Part of a small language model's weights: no biases in attention or MLP, a variant of Adam for these matrices.
Each number is 128 + 32 x the weight over its row's rms, rounded and kept within 0 to 255. Layers, rows and columns count from 0. Numbers have three digits each. The size before them is the row's rms in percent of the matrix's.

# down: layer 9 MLP down (transposed), 128x64, rms 0.112, rows 2-121, columns 0-31
# gate: layer 9 MLP gate, 128x64, rms 0.174, rows 3-122, columns 0-31
# up: layer 9 MLP up, 128x64, rms 0.164, rows 3-122, columns 0-31
down2 098:114120210125153120144123103129102095088135087095104115087074158129106076108146113181105078084125
gate3 104:096106220121118082123111185146178189118070185167120163149114131165122135145166154123118163164135
up3 100:125131115096115137140130173097136089102147163093143166119127121110129142126109141168145171116106
down3 109:145079123153189100204090111089131114122127159114137140147167112090174137151109159186095134127204
gate4 101:137170105054209107147115134086135199119076152178116198149111118136165134115156165126130115230130
up4 105:158160129128100107140107150161181151083108204128139163092077144152131162126127152118070121147163
down4 105:147161094084129178153156144110168151135156126159103156140104146212161114146185110147116179121143
gate5 095:093115156120145120105186174126151154154134149107166156080132130096135202106146118087187161105153
up5 098:079130188131145121125128090149063105171097112109174087170112059162136127066160081127070133156089
down5 097:139098127069066103118100212099216106122106140123134127122103207134089159084177133113101075112076
gate6 107:141118115094078115123113195172154096095167139196130121103150149116108150112136194093130167121113
up6 092:093075128120108084114104151118105117177096066167143128109174124097178055073097100122106142112103
down6 101:141123092170136214127109161178138130142134112129204134120119139096118095167093118136141094135118
gate7 108:070141125130132066090126141121105116116117141152075135121124083137085132131091072100155108154181
up7 103:156056131067098058121141093081120139119127086058073128096127097218131162152146180135123164154142
down7 091:140118149116148096105133073094022061134121155148150099115056128169153121153133107144124149116123
gate8 095:155038139110199125111178118107069129144194094138194090129147147112076105151120134104137166163119
up8 093:095206153139113139108112108130155173205107126153102148131242074097129147099132101146142098135118
down8 099:092051153179091087155140130101173126131194144164158142107148065137166144150114169158059097102137
gate9 119:104144155159123089109065210131130165090121132126107080112128145103093101143154141120115147144185
up9 110:101124079114072130135130166075103166129145130158135136129105202136124112125135058142123133097099
down9 112:072168123159199115081068145082124121114199139101105093150116115095107106134133142118130130107170
gate10 093:151140127113122080163120147153144135092143122108118152115105178161143153136133090177073138130138
up10 089:125093150126103157132110110124190080144176078106134110146138048156155125162121120127050123136147
down10 091:154153147126154098113156147117102151051109153113120109092164135115144109155100134181085110141133
gate11 117:129044181087138107115119154156116089192129137160068098110120115113115145101139108163115097206135
up11 109:125093133172138132137076100166068104179063215121084118142148073120079117078136112115079163096117
down11 104:145163120155126127097139128139130161069144128133193169184135144122122114167152173076176150132149
gate12 119:068081093075171110129184120154134152145126115176070110127127120160160113104140169130081108130212
up12 115:135189200137067178216166144127058131107172202080129090134122143132112155127118140137131147136148
down12 110:137103123083165137066084130089114178204150098126098184092162122101152144159109114139103159080185
gate13 102:155114128119125124165106141136056157120207108189152085131101117129151141109121097106066126125174
up13 100:165152125099115084109122093132098125134079175120064115079169143136177143110126134130095078080147
down13 099:097071145091173163066138112105129148135175137109094143138120154102124125125141112092171140204142
gate14 097:131081193168117125152187142075108135135171190134144158123133066140146190139133137118130161151148
up14 091:107118119102154128130134185197173109057038126141130093124161124106110117121123135084097122123170
down14 093:112083112154224126038131104121133120124103145094141140151134106118100133150120165115173118103133
gate15 102:126123150131156052115146149096143146126120129086055155141102069163094131118172116097090165092136
up15 093:148091117095093079126156097171168155108100133140175061137146154088148095089118069075154157091175
down15 101:123117127094121107128141181109123129169098112105134120123067118112140154148195139126099129095125
gate16 109:081129128092205111138124144144117140134133122124148148104134087170099175085085129083075154090125
up16 106:135102116105087094122132194108087125087190158145139148078106149107109079118120125086086061141122
down16 102:094125105171172108161130094128141197170085176127090079150136138149179078100189185133137125134110
gate17 102:125169151115094132130090107126158109121080107123165157097177067101141133159183114153122122174107
up17 095:164105108087113142114132142159159077089137120109091193142149108098117148181029106115127104165069
down17 100:105151149102164157072162118124103064183103155182106145077136104133121147099127100160161127159067
gate18 093:119147130196134110123140107093095081134127172131144152072100148142117141117176135150150185102112
up18 096:133138159084096148149101138145148173154118131117107168094161119170151074110115149101107116116129
down18 107:161113149111090134143079149166154203138110135149116113106095105132162107067105092121142084107100
gate19 101:110155126187153129084100172074132130168110174145119112120090198096146101128154107136119193134131
up19 105:163092167057153109121116130127072140137161135153103078141120115198185128157029084123149185122114
down19 098:142199128083191163113133205112143146122089141133132071108073132093160104086134112086162077146148
gate20 089:124142187033175120151152122165171189131115130153153137159158155148154171122177147101125091165143
up20 102:154096171179091061134137167130130103150101130132124160113143149150187147103115116057121162160140
down20 097:137149095091155170121129139159123095190180144113112118134144140126054075199094141167113104141185
gate21 100:083158147176179137097180126154078162137185197122199101098134108158138152125161178097145125112123
up21 101:161115159099175100182197137137131166184148114119137116139098109174172131186145129153124126150156
down21 102:127166115100150126121084119096108111158095105145097136192093167083151177106140131111139130115102
gate22 088:039106108129131173123152124070116137140128151120140085159181136136126156149149109164129071112132
up22 092:099133119163136171084113167150166094083108113109054122132142062150075160109098189099144150128163
down22 099:211085182112114113180130179110093152170162144114177117137144147097142111110174115129093132105113
gate23 109:108147137082110165148133214176107212118129141125117132114149116142122096094122145095154125187081
up23 095:085166141137129144109140151079133149052099118112093124111135117084104108074148176117171189118095
down23 098:168111131124109071106178129145162137135150137058112140155130124168163083155141191089098077177090
gate24 106:136105158099135135097071128140106189113110142144159130148136092145108129139148179031162154163073
up24 100:080135158113118074159116146159128167144156127145141148147176110127063114100091056154118123136066
down24 104:130128069099085151092157118091122157130118122122175126140110140154176152205127146092120093148112
gate25 099:080196184129133119120076101056144186126088134132129044164150142168100111154155121148097156120170
up25 093:138063147129144146047114100144191097170149114164077156110123123108168134182103161088108095142090
down25 105:217087117131119113103105048163088080148123132116180141064130078081141132124121136118114127135103
gate26 093:094071116171180118142092124119059155146100146101091136127114146146139145066200097124117126170091
up26 098:093141135162113101109129113124067093092098100104078139146102165134105130114099179123134125166131
down26 093:146112152132142148139099087165156137147184155117121091133138108131162166151149167083128181129131
gate27 093:166138153100134126136075151135142159102175122164134128143154103176131127145140100062112151144157
up27 093:138114107098148069120146154078117132138127126176161123140125114157098127114105149166073023088110
down27 090:206184110158144086112111158093125073162120133104154112087103155114124111167149112153083147125143
gate28 097:153127107141152127151137151145080129125100183168157108112101147114139139140137099124093185176172
up28 097:211171117131138132137116180125091127158098180097151176124092089125150116145080091163130154094100
down28 096:120077115088125156146113146096128220150167098084065146153145105154171113162139109156158062124105
gate29 085:158157130131162112129158124146156161094116185073121150128112104106185150102169116130143164133136
up29 092:111166158126174124114183161164130144154112163073157118124127158160109117085107112127157158144137
down29 093:108120119115136101184156160150098140125130125046142125127152141095142193143146103131168129110136
gate30 106:132211089103129122078141152192115169140137122142189169116147147087127135106124120160131112145115
up30 095:165117148140103118203113101192114145077131123161119166157121098144116083159126123145158173125153
down30 106:153185147125120103057143162090144165158143131142157117113128133094131133098122146089144055116084
gate31 094:152183155149107138050089096123151202157099142099141182112071074093074172136144187111081151131144
up31 097:206120125078120103176099164090104105146168146069135118105110161116122114106136158152115155114105
down31 101:127131127161114104120109107160082155101197146113126132084157131140107108180104155144149149114149
gate32 106:106118158117107153170173123112145138142102097156125117094125054177117115142128055104096145121153
up32 087:115090130153112178109158148113126142116096116125167121167129166087151090111091059119114116108096
down32 093:144153097079141132060111156149177170092121123139129181132166150118124182097123123181096110127126
gate33 097:107070106177176129099107147123072102104164175135066083079124127186163156119195136082140131168152
up33 109:127131123122136136136138158174136072071172145098105107177156152096117165126117111077097126124095
down33 100:171112191127084180111091125121089161135127173120099147081157109141106117166135174183112163105101
gate34 106:149096138125118104125080173150136132171132151216099134079106120112105186139157149126132174151186
up34 107:181108062112150124105112097100128110102122155155075092187131131127148136145115090072051099138143
down34 096:088140118217146145178080150095090144050100147110139158102148150109137082112154099137157162158079
gate35 102:101119131179134118116082165107111192132091117123131138136158084079160127104080102090152156153137
up35 103:104084126083082115136075156171151157083058107126093165134135212116111144117079126099144128153178
down35 106:205146082097126150105199159166131064139144086178074175163125153146147124087121116119127117137156
gate36 111:109037160153183166126119150074103115182142154131169094093125128122126171162096142098109091145133
up36 102:124145142142095164157164116111171079140140131166170118096042127107148137115113135110159111146133
down36 098:158148128125207132122177138104118160111145135066094125174130140204203089099110150076118126119118
gate37 108:132105130129112193113124144106116088164133076177095106101127085108091105133166145172067113100136
up37 098:139198175186128148124142154123068134114162121146141104086087076183105067139123110121119122072148
down37 098:133133119128151148127097135102119113148151135123078139089161066133128115178122106154174098102130
gate38 097:077117113116100110120122106200132206177138126187161100117150112164135090170161141140197088159102
up38 094:189083163108132112166062120161098124097103143121096162106109182086150140159111143177141085194152
down38 093:078145100150195120163180067099146170114125159065097104180165110135115138124131143090112123187095
gate39 103:055134121138158092076147164100093176120147117114149089118145117150134107126103196120116173160108
up39 099:211113131156062138183169127095111098087209163129125124118142123152116096047139130119086154146140
down39 095:117104118113190139074108139088106161139121141125132108153128146137129123106129160151180121137118
gate40 085:135133150183124109103077124144148048173156147096142135144120122111116136059191133104098142121125
up40 099:190178157115118125163152176077151107140148087141142171127135203104151105117140107118089119158138
down40 094:147070121155143086117123133127091117166096153151161126162133141106132178124123130102095118144103
gate41 109:097150210159160115142105152167125109113126171125099077118101086159168142193093109147109125166191
up41 105:128130152141113141105110114175115150145084128121071117095101115104119117056171148163104158081120
down41 109:159139069062114101107108115124113168102080105152163140148151119086085134096094100124088137196148
gate42 117:132140119107113122086060177193153130140193155170124096129073113143144190104198134116105105128138
up42 096:080091118154146116130156118142190117104097146143128117048039179138071123151168124085149132128101
down42 097:153172125164197100095138116154136101204097166107092122083120161124159085120186106077170135112106
gate43 088:136155123114123130067069131178104103103109112135083124111111115179159193194088145153079111129162
up43 108:191091091066132185122150155095113101095079157114113131108194157136129172146160136162149116167085
down43 097:137044122102154131154156127159102121075120135182117073141108163119111103097120108110126117087083
gate44 097:082142155089171115094116107178127105172201143096107146142126116119078117183126094094099192124176
up44 102:086111125168058104152132112113116170094114126172073155188122097130169068142119126119094170130104
down44 099:136151165154089069095073147155121128084090118123150105083152171155070157136109109108169142118161
gate45 087:101135195087186122109145098073099068134122149154101143153108146166108162199165129143204135131163
up45 092:144157121105093157197111147097192117178078125100147140138119150114165127131103086122122126192119
down45 086:178125207133144122102138107158099122108068147112136136022145116122092134130106102174155114123130
gate46 101:126150103127179120082150122143090097139166175152131080111152069126121212213106114089095163140163
up46 097:118175145133152054131127126137154127129108129112149182101170137114089089123130046120089162106156
down46 094:112164113112100137138087140121163104103072091196154133149114129096093181119129102118130173108166
gate47 104:138126165046130156147077206150126128060143090119135107110110092200126130151152113080063124102136
up47 105:130099128108127191176139156136055085145080118147072046152172119178119149134158120120126130104070
down47 098:132144174163160087104181124146166154091154118078101134085150141138109151185113136128099126144155
gate48 101:126114145119165150124123118097158104134101108168151154117143110086137178161155082141085154123132
up48 106:075186146145089071126137107086112138148129134098179187081157119117114122144125072100138141091075
down48 113:187118150151137130113090129115089096142125097096091177151143097109084160108107136139114120144110
gate49 109:154098123128173155101125151053123155113144142143114165096118193141126076092130106059048123176143
up49 105:064141124112123072181134124114160130080164147173096118136081144084137123177058125106139159147144
down49 103:151134134116122177122173100160123126144152129110091084123107112098137119135098130144106120106125
gate50 089:115147188090127109122124060130160094104125086144131152118127186190133106028166173067158159126149
up50 092:122150090145080140106065158186054100084132122161147125131124097144151124162081135124117104164117
down50 096:111160128153096099152066152087109128098079182112130093137057140091139109174113116149078087150171
gate51 100:153112126128122145177104172106123165122142165114117176110189170121086115187088102095105099134216
up51 108:145113091130190129159136110116123151161086089128157124137124126084131126150056155099144136166154
down51 100:134181147138093108115060167148099103171133160110110071111147116059164125131133109131147056077134
gate52 088:097057115121139149154107160155112085117102061101082072109146102108123153096096110084143119170146
up52 106:129135086171173131063088144108089149200147136140138166131184096093126190077093100148137118086128
down52 106:122048168193119108160188071133127077144137127166126107166155121167117113089104114150156110164134
gate53 098:124126086145119149139086164131131111085195137150149087090136146111103158141108063126096107157100
up53 104:120068112140145123184114206169174101148144143143103153078085165121094192128103113098131152117133
down53 103:115181173150181110121100123151154126060156084137103128136108145138119138082110098128148089126129
gate54 092:159125128137151089087161152139130146097165143114200113167138113129173151134115144157143108170125
up54 097:157130102106171161122170194064152122096170127118130070105151139105176158108152127096179057074158
down54 102:108163102191182153148157104134125171156142095153089119127146168163097161155115106080104101166145
gate55 109:113122113126145109092120116141123172143139179127120091116230127085113189131172095110152155134181
up55 115:117109144159079120117145158136084148084148152093173151119163074163149111149138200131153127110156
down55 106:146081125152126094098167104107072096147190125062157182145105158144115070103095133097086106121105
gate56 095:128153124032121126134130099143158115150169116118113102201202132145121145100151084128091102164089
up56 107:107095088152097089130093110170180128152075124123155126180122112165130095096072095163111145099207
down56 092:134137091059140123055137087114111107137083132122081154137183172153096139154159123121136102146079
gate57 106:132075200127173186152100173125145166083149134146092113081164124165151152153120090105130100161135
up57 099:141087106160114097142152112149121167133160124169119077112128123162127079189130146127100139109165
down57 093:131100085144098113130195105136090062088132189084163146162138127151107116155104098132156193100061
gate58 097:057128164075118124113162166094093192155125171106143139091159133130096131155133078122112113135156
up58 092:139028153133139102101157167163097117097154122140113219181101170134097107147177127129146116169185
down58 099:163169132160126102120116103083141170123157055193124126064133149123168140103088089154129123201097
gate59 105:098121127132147121118154087073142152184134201141172146140073158104110103096137085130100124177094
up59 101:131105106155168144115171111106112100124080186133190171180091158079117079094099129122122122117138
down59 088:158142144088131183131111107144158155111135149137009089090142086152161147137158118143136104111183
gate60 098:160190139097152119164105120127152133130145080154186104169136129119093149090080112132130089166126
up60 098:066118132179103120120128147111063133110183160121183140124119171180152144131164138116080058172112
down60 094:155120166088154114174068116120184189191105141169133159129139109069131130143129084156149114110174
gate61 094:118155130127141121165165122086113132067132114097169076138121130115066120132182177118114122186140
up61 102:084127101115147111150173094155112160104139159200145137110050133137184131147124122145087123146183
down61 103:067177113153188125160100143148197136095103044129147093120136149101175182129154136067148123192119
gate62 093:198137073115184139135152164120115086140092158134155177124124091104132140091139125139090116123198
up62 099:132082104114105098151116096107124147116152111133140175082097118114116095131167153050123156139161
down62 088:191183132079062110121099151162148064138094159096137149129110144130132156115160069193130152148129
gate63 107:053145096113163132134113127173136130159152096152143122096125156090134153146155140122121133111095
up63 103:133118118103101125122130159148113115108125073200058116140184098179135186136203089185079115146102
down63 101:100141149191147087121152137101184132075131101114179158084139152141064082134125156078168093160154
gate64 100:140149151193164141127060121148173121093082083160071114131139180127134119100041115140100108104141
up64 091:084081151140131071138130171109135199110118079121102057114140117141093157102128117149127097182083
down64 094:166083134114147098103160143121118123135169137084177113161086134155150095089168100123143140107103
gate65 089:137140129138136149121088095053136086118131147154114092094157077128154091115106108152140128127140
up65 094:137097105109136114128117140165160114121046136117181123153119078064168211113141127093091095184129
down65 097:143082108152084138157144076138056126113106130126136101141139146140125134076139098162130124186110
gate66 108:078129101121111057167067151101153172140123163093069095157112151114154190144117106123109119204149
up66 092:200166071167126144147166116118158148137152134180145094097179149150068126151118129157103082085189
down66 103:086175144074063155150136134182129143197116092129132116087172141099198137151166115198094148152171
gate67 099:156132120052165135097144161117168185202116129180136104142161168151127144109136168103088116167146
up67 098:110100160130124214049155061145172171119159137095105164103103169164183107150128118105121081114145
down67 107:143127075092161168074119075090093109082086134138128133169156121112063104079082120168176067131126
gate68 095:145094148071133136162118122160156121135156133129211152099159106167120134123119083090088101152148
up68 089:095117159064172160120103160152120140154139153117120133193188132155131191094087119194145117110103
down68 087:126166151175106102105128077134097087127122099086110171113108126209104101162103134103160155126094
gate69 112:122133113099118112125155129105138114130116148198145148100139175096147149135133104080110116159134
up69 117:166103142132144222177133095135155181104130075147141125103188134095107131079171124151074093131132
down69 119:116121160122165182107164053160145129129184134157129107107133125161178080132128179134134129153084
gate70 089:140153118142114098046102117134099067129120149113120137084088137133204116089115162089098127146147
up70 104:129129176109106084113134099130133131139151104075138120048126113144182122112138115105139119098120
down70 100:121092145084059156070149098117109122094154137146137164085087116146134133167086146065106111117127
gate71 075:111147111106132081169138110140159110097033134129104145110137116143156049073097150122116131140150
up71 089:134107102151104110135154158073114073136103177156103131118103131139131133195157184139131085169155
down71 095:176147097142076146100102151111116083134097171190139107125135129103128096123127160179134100152132
gate72 095:221130166140116162155145140111113163170133176100183170082110113122186093124148155103144118169161
up72 091:158139097125103139098074152155101109200089172134141132167125106074142141148123134110156122099217
down72 092:139141099109116102147146141101119137170144128083157125134070159030121098120123178113152160087140
gate73 098:146098182174118165112133138124089135051105172146177131114121139100100156166137166062081131120127
up73 102:089087128154106134123102157072157151139167095183138132101160107154149088135191137145116069154114
down73 093:064103089103121183128113125080126156100129116148051108167149160166168168134159104134183121120043
gate74 116:126139105121185167131121204068089172128140103166150130126110104138129179089189120166104072113174
up74 110:121123131114112134132098144084168165177073128133101149120094107152149177191116138124139147128092
down74 107:140087079125099132116130073126111072096112165152145160210087119139138132120119106070127048111104
gate75 089:128145130139101129125165109111160095125118192122130096159141186108101162116157110159084121143103
up75 098:091107154114143056079117139151115143168069175129124090167181065055146148102113136097077112136106
down75 100:168165110084201139089153091181139138115127146106143172117196137095195157138065144139151130156089
gate76 097:123073184060095153120158113108103180115067132128114129093135125108101154117117085112130183175092
up76 106:104170145141117150148096138116114155156079157065109160113135040114126153138142141191186140078111
down76 103:159173133170143125150135118141121086167173158068149125100107112121081156115072160206182157077083
gate77 099:130115149107136167155061116149155094075127127154104095109063138157147130103126143145122185091179
up77 095:108169148159093130152135103175130164084187153136176079089085065095197127089141119095092118115167
down77 101:098103111179080143147172157133080132153153139101121104105186093183129140141133128133151103157095
gate78 105:125162143124160071173088132132137099135122124159131110174140133132113116112112142060166091147149
up78 095:103133076130112125145216116129055124158136143091160175112165134173096113067134181141162149143160
down78 099:083096164113087132112109088132081142134089113158153148108173142124128169118099182156089174174135
gate79 090:166154151074129105097166149063083164095131089188184138044159136151066142135129135089143147127118
up79 104:157108097144115189121126138105101104178172126126184098139146128161137095100082109167099135113098
down79 094:114145144120167146131123172050108137067113115142118180107170139143101196185119119119053146122168
gate80 106:083110137067214147137090159122141090078110118170085132180120135137118158105114178108146153178132
up80 097:137152185143138093173119132134137110107165177141119092126151183104084172110124160120081149138122
down80 108:082161166127114130148113143121148121116156153063114199149054142178121114126128148131140191134157
gate81 095:161083126123141103123154121110178176132170130133092088119132150061148053115192152129065130166175
up81 095:157069160140118147076148073147169179098121123072121168143133084091119069138147160081105122118149
down81 087:153074144201121134161106113127089166098110134140022149087175141158119156118140111119112129164132
gate82 107:139121101112165125105174126090094115090147147151101166085128137119135133125147075100091123234210
up82 109:083132148155102104059128108138149187196154122175117136126110136142202051130125162118115126130154
down82 112:159136100138131173150138125120121130058140138131073179122122151157137119171164102164095081215128
gate83 116:133073137111141095130144133175148155119122136139152092116071122078101137130123160144073136182129
up83 108:102160084165136115127106186138148143095101152112159143150170101122118091096119135098209161095133
down83 108:155099145161144105116175080192185127187168162111161068150131116081087164139074127114162107146125
gate84 091:122109109098072106154112117129122131128164021174146073129085087087098148173147125131121119157153
up84 107:091160105119126157120206160133135171169094152150137099155182175127118170104116151133101076111144
down84 100:109141055116119108109111144152096123213087128109158096204165136114153134131117149171199153091049
gate85 090:082131179153135129123103209134119157094182159109189172130115086136146115149102127128139105148124
up85 096:155069144102158163092124154123152132108111117150152068116168112029150136106167172061107180067118
down85 092:099098144187153116094159121178126125172170137101059182141158104176127157153102100106163109132081
gate86 102:117074173158130142104141111191082140113108100118114106132146117102124180166159161107125145136177
up86 098:174173096089131107123143125134132076161172099109126141142144129167155161135163103151047128144096
down86 104:080141148149062165139113149175154117149123172140151112103196102138081200151053100127174117128157
gate87 098:189132079125157135155111139132152097165099150179114064075097156114125147089158142022108157147122
up87 101:138137148089143140121088114129105138092140148135147121145121148121115149152147164119156111144138
down87 100:168158094097067167142144146147123168091103091118161147156190125124154152147160107149138136126128
gate88 118:162157155117107066113100113094127106130076155130151141117183127135111194074136143100157179161132
up88 106:110117034136138116072132173151146106148111154133085123131121116131128126088158105107085058185111
down88 110:151133071104086126137108062144165152114131118154167064132128131101137123071156102159160142145173
gate89 090:159115095145159095131124107134149141136049104109116066100160107100239162141114151163143163135152
up89 100:095119106095159125168091130135107142119150070144126110103129160067102121137159053126104079171174
down89 099:166134207117165173170104134133141092169110153152125099129129096116106160153194096076113135189113
gate90 088:156126171077103145118135100146112125116112109119133140202113115139177214203124143139158103147127
up90 097:078085215128154121103133144048102159098123143138141153114104136124084126117178124099172147140113
down90 100:149095094157190059150064153150146134073132149089136132115125105139103137130154077102068074132120
gate91 097:114131168090158136138120167097158106128113160082123143137156093095088107082153146142023118125181
up91 100:128148136140135107052093107089111152154113129145097148141134150153175168113161128179119141115156
down91 105:135126130128071078155121142092087164169166156094083097151056080147139087117112139145101152103096
gate92 125:090139146169180149109076191145167123102145129180091075073141141126136125104173065089096155130153
up92 108:113122141108115110169130114076128120127063119114151102171083077140143078167101108110104047069146
down92 115:157098115152127118131157123105095118160124166117139160164143105093096168121122179158064085137168
gate93 092:187158108159134104089126092126080189125182107139157169122079161114149112073131149104075149111150
up93 094:141144156127136117099124119098114152144104129110118111135112147206162126107161067168087123099115
down93 101:120111157129109132121172126157087146122132155097067138101154103126145067141109144141117177136136
gate94 096:078165181163194125117099140153157153067145109136115175102127130113180206176071125169111166133156
up94 092:109099146115132127146164133112102132136156163214133113133040155105088162104175093128164140192122
down94 096:132161094134087157129139186181139097143171052141159133147120176153179145141096172114087152136185
gate95 107:082106143112119127090125131138144140137120186166124078091117167147123104152174147074065131110129
up95 095:073067092070122166090166114137135107154110128132182191110133159128114078085100191155073087098118
down95 104:083078096102119148092190133109118075129152138136127108116135121170150127080134113149140128093146
gate96 099:200129125142131148090084121116181109201146184156128102134102170134125173090134162093170167132205
up96 104:178103095148149135098107111166135084088169049197091109119142094124111097152081126100161175176116
down96 106:212153119168122131131116090080127098095142122118124138118095151162120083111130173105102121148134
gate97 091:075143224095106101115130203138126137132107143090114134138186142109163161113103066061069168132106
up97 094:102167129071136109169115174079134084148102129084139103124089166142190087137112184131167170126123
down97 098:080156130124080153162146182088136128107111089084112136113140190096084076107138125132090119093147
gate98 091:117098142186155136066165177138104135152194121155093101106058217117173112116107104104113137148165
up98 106:162099132132123115145145102164128148082105132060076152102219157109091094205133102133097126192102
down98 104:148128116066122124101123176121148146084103152171070129155080096121172141159102138139104142148080
gate99 106:151199167145130102142123120119092145126134181134168118145131060158124188109146114134121158124139
up99 098:115121133132181110116093079154120119023179069114133155149141127142150151116160098122102166135123
down99 099:138135161133125085192157159073175124140202085106077125109164118111157134087139166157137163127156
gate100 088:095157076123091121092107166222120090109136090177143141131159099154095114121152154112107147125181
up100 100:119155100117102114155146110150174123170120165140112147172161129201132110159121109125110173089127
down100 098:096139189140176146160111108090108155080080151109088144119144127134135129096112122139172150147075
gate101 108:122119151123146167104128156128088104169167128136147059154207129070152094150131088155110107180132
up101 104:098160162204190101098139133130149126137146120126175147115193151100153146135153110124170156143203
down101 113:085158193127133167125138087163088220099115115098128118115096192125155161124105136077110120119107
gate102 103:108074119155170182101147139144139056098151128137105150167116149139181112176168103087085083176171
up102 099:137165126098130075133115171089161147121086099105215079103149127160112093092189114169173071113126
down102 102:141098143124162138121088165100118150120109102110147156167170147135113159168180128118133142120108
gate103 114:120122156153143106117109123106136080114132144122124058056099099174133175099132100135143108147156
up103 104:136093148093165160116180140124054149109103137104180137141111068144097082102142146154122071160081
down103 105:119107157113116139150126145159128157209133170094195126160117084127151136153143135118145151113058
gate104 106:143099145163187140088182156106142149090141163176119104122092084144120138099190132033153142175167
up104 105:203087145123138183086174144125160122125160120151140148146155092113135112156138139095177133143157
down104 112:082137133159091100131129112123177143109135120153111149094145073133111109100146166145169108135157
gate105 077:123063125185143102114195090144114123160066088157088077202118075130112119151133121088113146124175
up105 091:116114128153094134162105131152209143100150193174119154138091150170200159126178162172130170143130
down105 090:129109116098094146126112061090141103131072079163109141071145182103111127038114108114125162144116
gate106 095:150109167093155129112115174116145090205131138146133162113137083103099139125181083186150070197084
up106 097:099139072114128132131140136039144131159189112143087101102113126151167127118083069170149125169124
down106 092:163157144140119068056155059143085173097152103128184137164098080142154094127099117135090130136158
gate107 087:110107102141131151116181107162165160174155116054093044117134149136106177155158109168139129137138
up107 103:144151111117141072081124149195106119095076138102146154154139092108131133063117098083133096157143
down107 095:108104146082131174074133133146106028159185089107097149135135135141119150138114114140121171099116
gate108 101:172159096143133179106158126156061163126149208170134100131124132102103146109195177157153177125104
up108 108:121160149148141118180100087099092105190103130132115145123136083121174193083087183148147127100105
down108 102:187143075151149140130166181120149125133153121111202145158144071095143153155144135138084148037143
gate109 116:108089142130150129093094139110092146140145129126148065143123096083091177111166136073098133188116
up109 102:120146039132098128070107094082080144158123190132139127139149082117133141110130186095155078149075
down109 096:078146099184064173153123106115118104166105062092148135091083124107147101088132162154130120138148
gate110 109:121138074119162161092093140145102155157148114091097147104125173078060140084128136128135099148180
up110 111:139118136175229159138108112084072140118094093115136150211121133158156172109144132107146124144130
down110 116:150161168117077109125121115076069120134139133152122135184096137145126117090113152053154078108105
gate111 097:102132120114151119167147131155110163094149121110175075085072119134120101156188115143129127130123
up111 108:059134172104109102207099086105115104109084118157106111146042141128146089164086131088145124150152
down111 099:103090125091144102158138121159155126100128092114107130091089113093120176170106117171074118106113
gate112 104:096139172185098110140161119167146151162072117150110107166115064099119105129151081045104133151143
up112 095:077194109148103145119072151147164084159065103139176087095121080150126108073108152151115100090151
down112 101:188183109127172151145114168120168080150090137079114103120103112112147153080098113108200110079112
gate113 094:110126145123142127141042185118184129115126164184124130137125040159122137086148127040115140129195
up113 110:145162122098133046155105131140165080209133158132164116122137112152089093166112185121077185106156
down113 106:187115128135135199130146143178143113100081135109118131173151087179114083093098170084143101098141
gate114 086:154093172123178159136128166111058141060156146105118110131116092172146159133073088055140149151161
up114 096:180111085170127145129125137110131131151107113129121146114097100121087137097167144158194094129151
down114 093:118147175178137099186169170184130084145158117118143098111118102060117089082111124178102126106148
gate115 104:094096143089116136106083126204127159109139149136202156103085163144135073120160080103101101116139
up115 103:102084118171149110181123140098104196115151139106130158115067109098161137102138068124144127108169
down115 101:122161134080133138078044136148130119142120158124160156122140135169170078090066102166059107129095
gate116 091:063112119180140123071119124155176152091080079137083165143145106154140156143118130110158085124105
up116 094:100102150128074094087121131178197116152115169088161110162190123085121122107110151133142163151120
down116 094:185191129106132118161134097137140213160132143070141153137127106142151079096127116131088189111158
gate117 098:124090144080109133079115121203101150163140125164149119104072100136108168103149145117140075178083
up117 087:158140159151121152161141109102089096133097148142121119177147048131129094144120158163089138172116
down117 094:124091148100084117053110135168112138165108066116153124123138154151127118128174145149165165135096
gate118 097:098207229096168103100113111132126166093186120127134150059145089142119133084131141083119104147128
up118 104:205110078124121232117156104091071142089143095103110091085085136127115066144145160148134097104118
down118 101:109143154115200166107099134148109099140193137090101153108158120124102082202106144123114111164120
gate119 098:102131122128150071102112111196101101119123104155139100098142091109097085105094151128085092138132
up119 100:203092147100104120193135124112142089113146083110098155160123085186110151168123082101120132177159
down119 104:095015144118138106094167094156130118112131152139152061126153159114164110122153109133099103113092
gate120 093:124155147127164096118142104128174228145128149124129131098136104158178138143136118134117171158174
up120 089:084131168098153111084175119134153141135126171079181134088174131114091125061193199155070094131096
down120 096:149173130115088149143160179166115086097146155126065152138175154095144132117115130168124122116160
gate121 092:100127125132116153126139100067130140097177123159082094149179110124095195154147136120140103115150
up121 096:121116092124188100137150085076118085131111119151118095129152123148137151110132158074178063175076
down121 090:129102138154159146114061150093137124121096099154132120108158116110131107122118129127106121125110
gate122 100:145151143113152200124123125114107131109105109177099194093106059097143133111178090083160127155155
up122 100:149094126087157071172073130143083147112075141145123087132105139086107121131187107075122101113064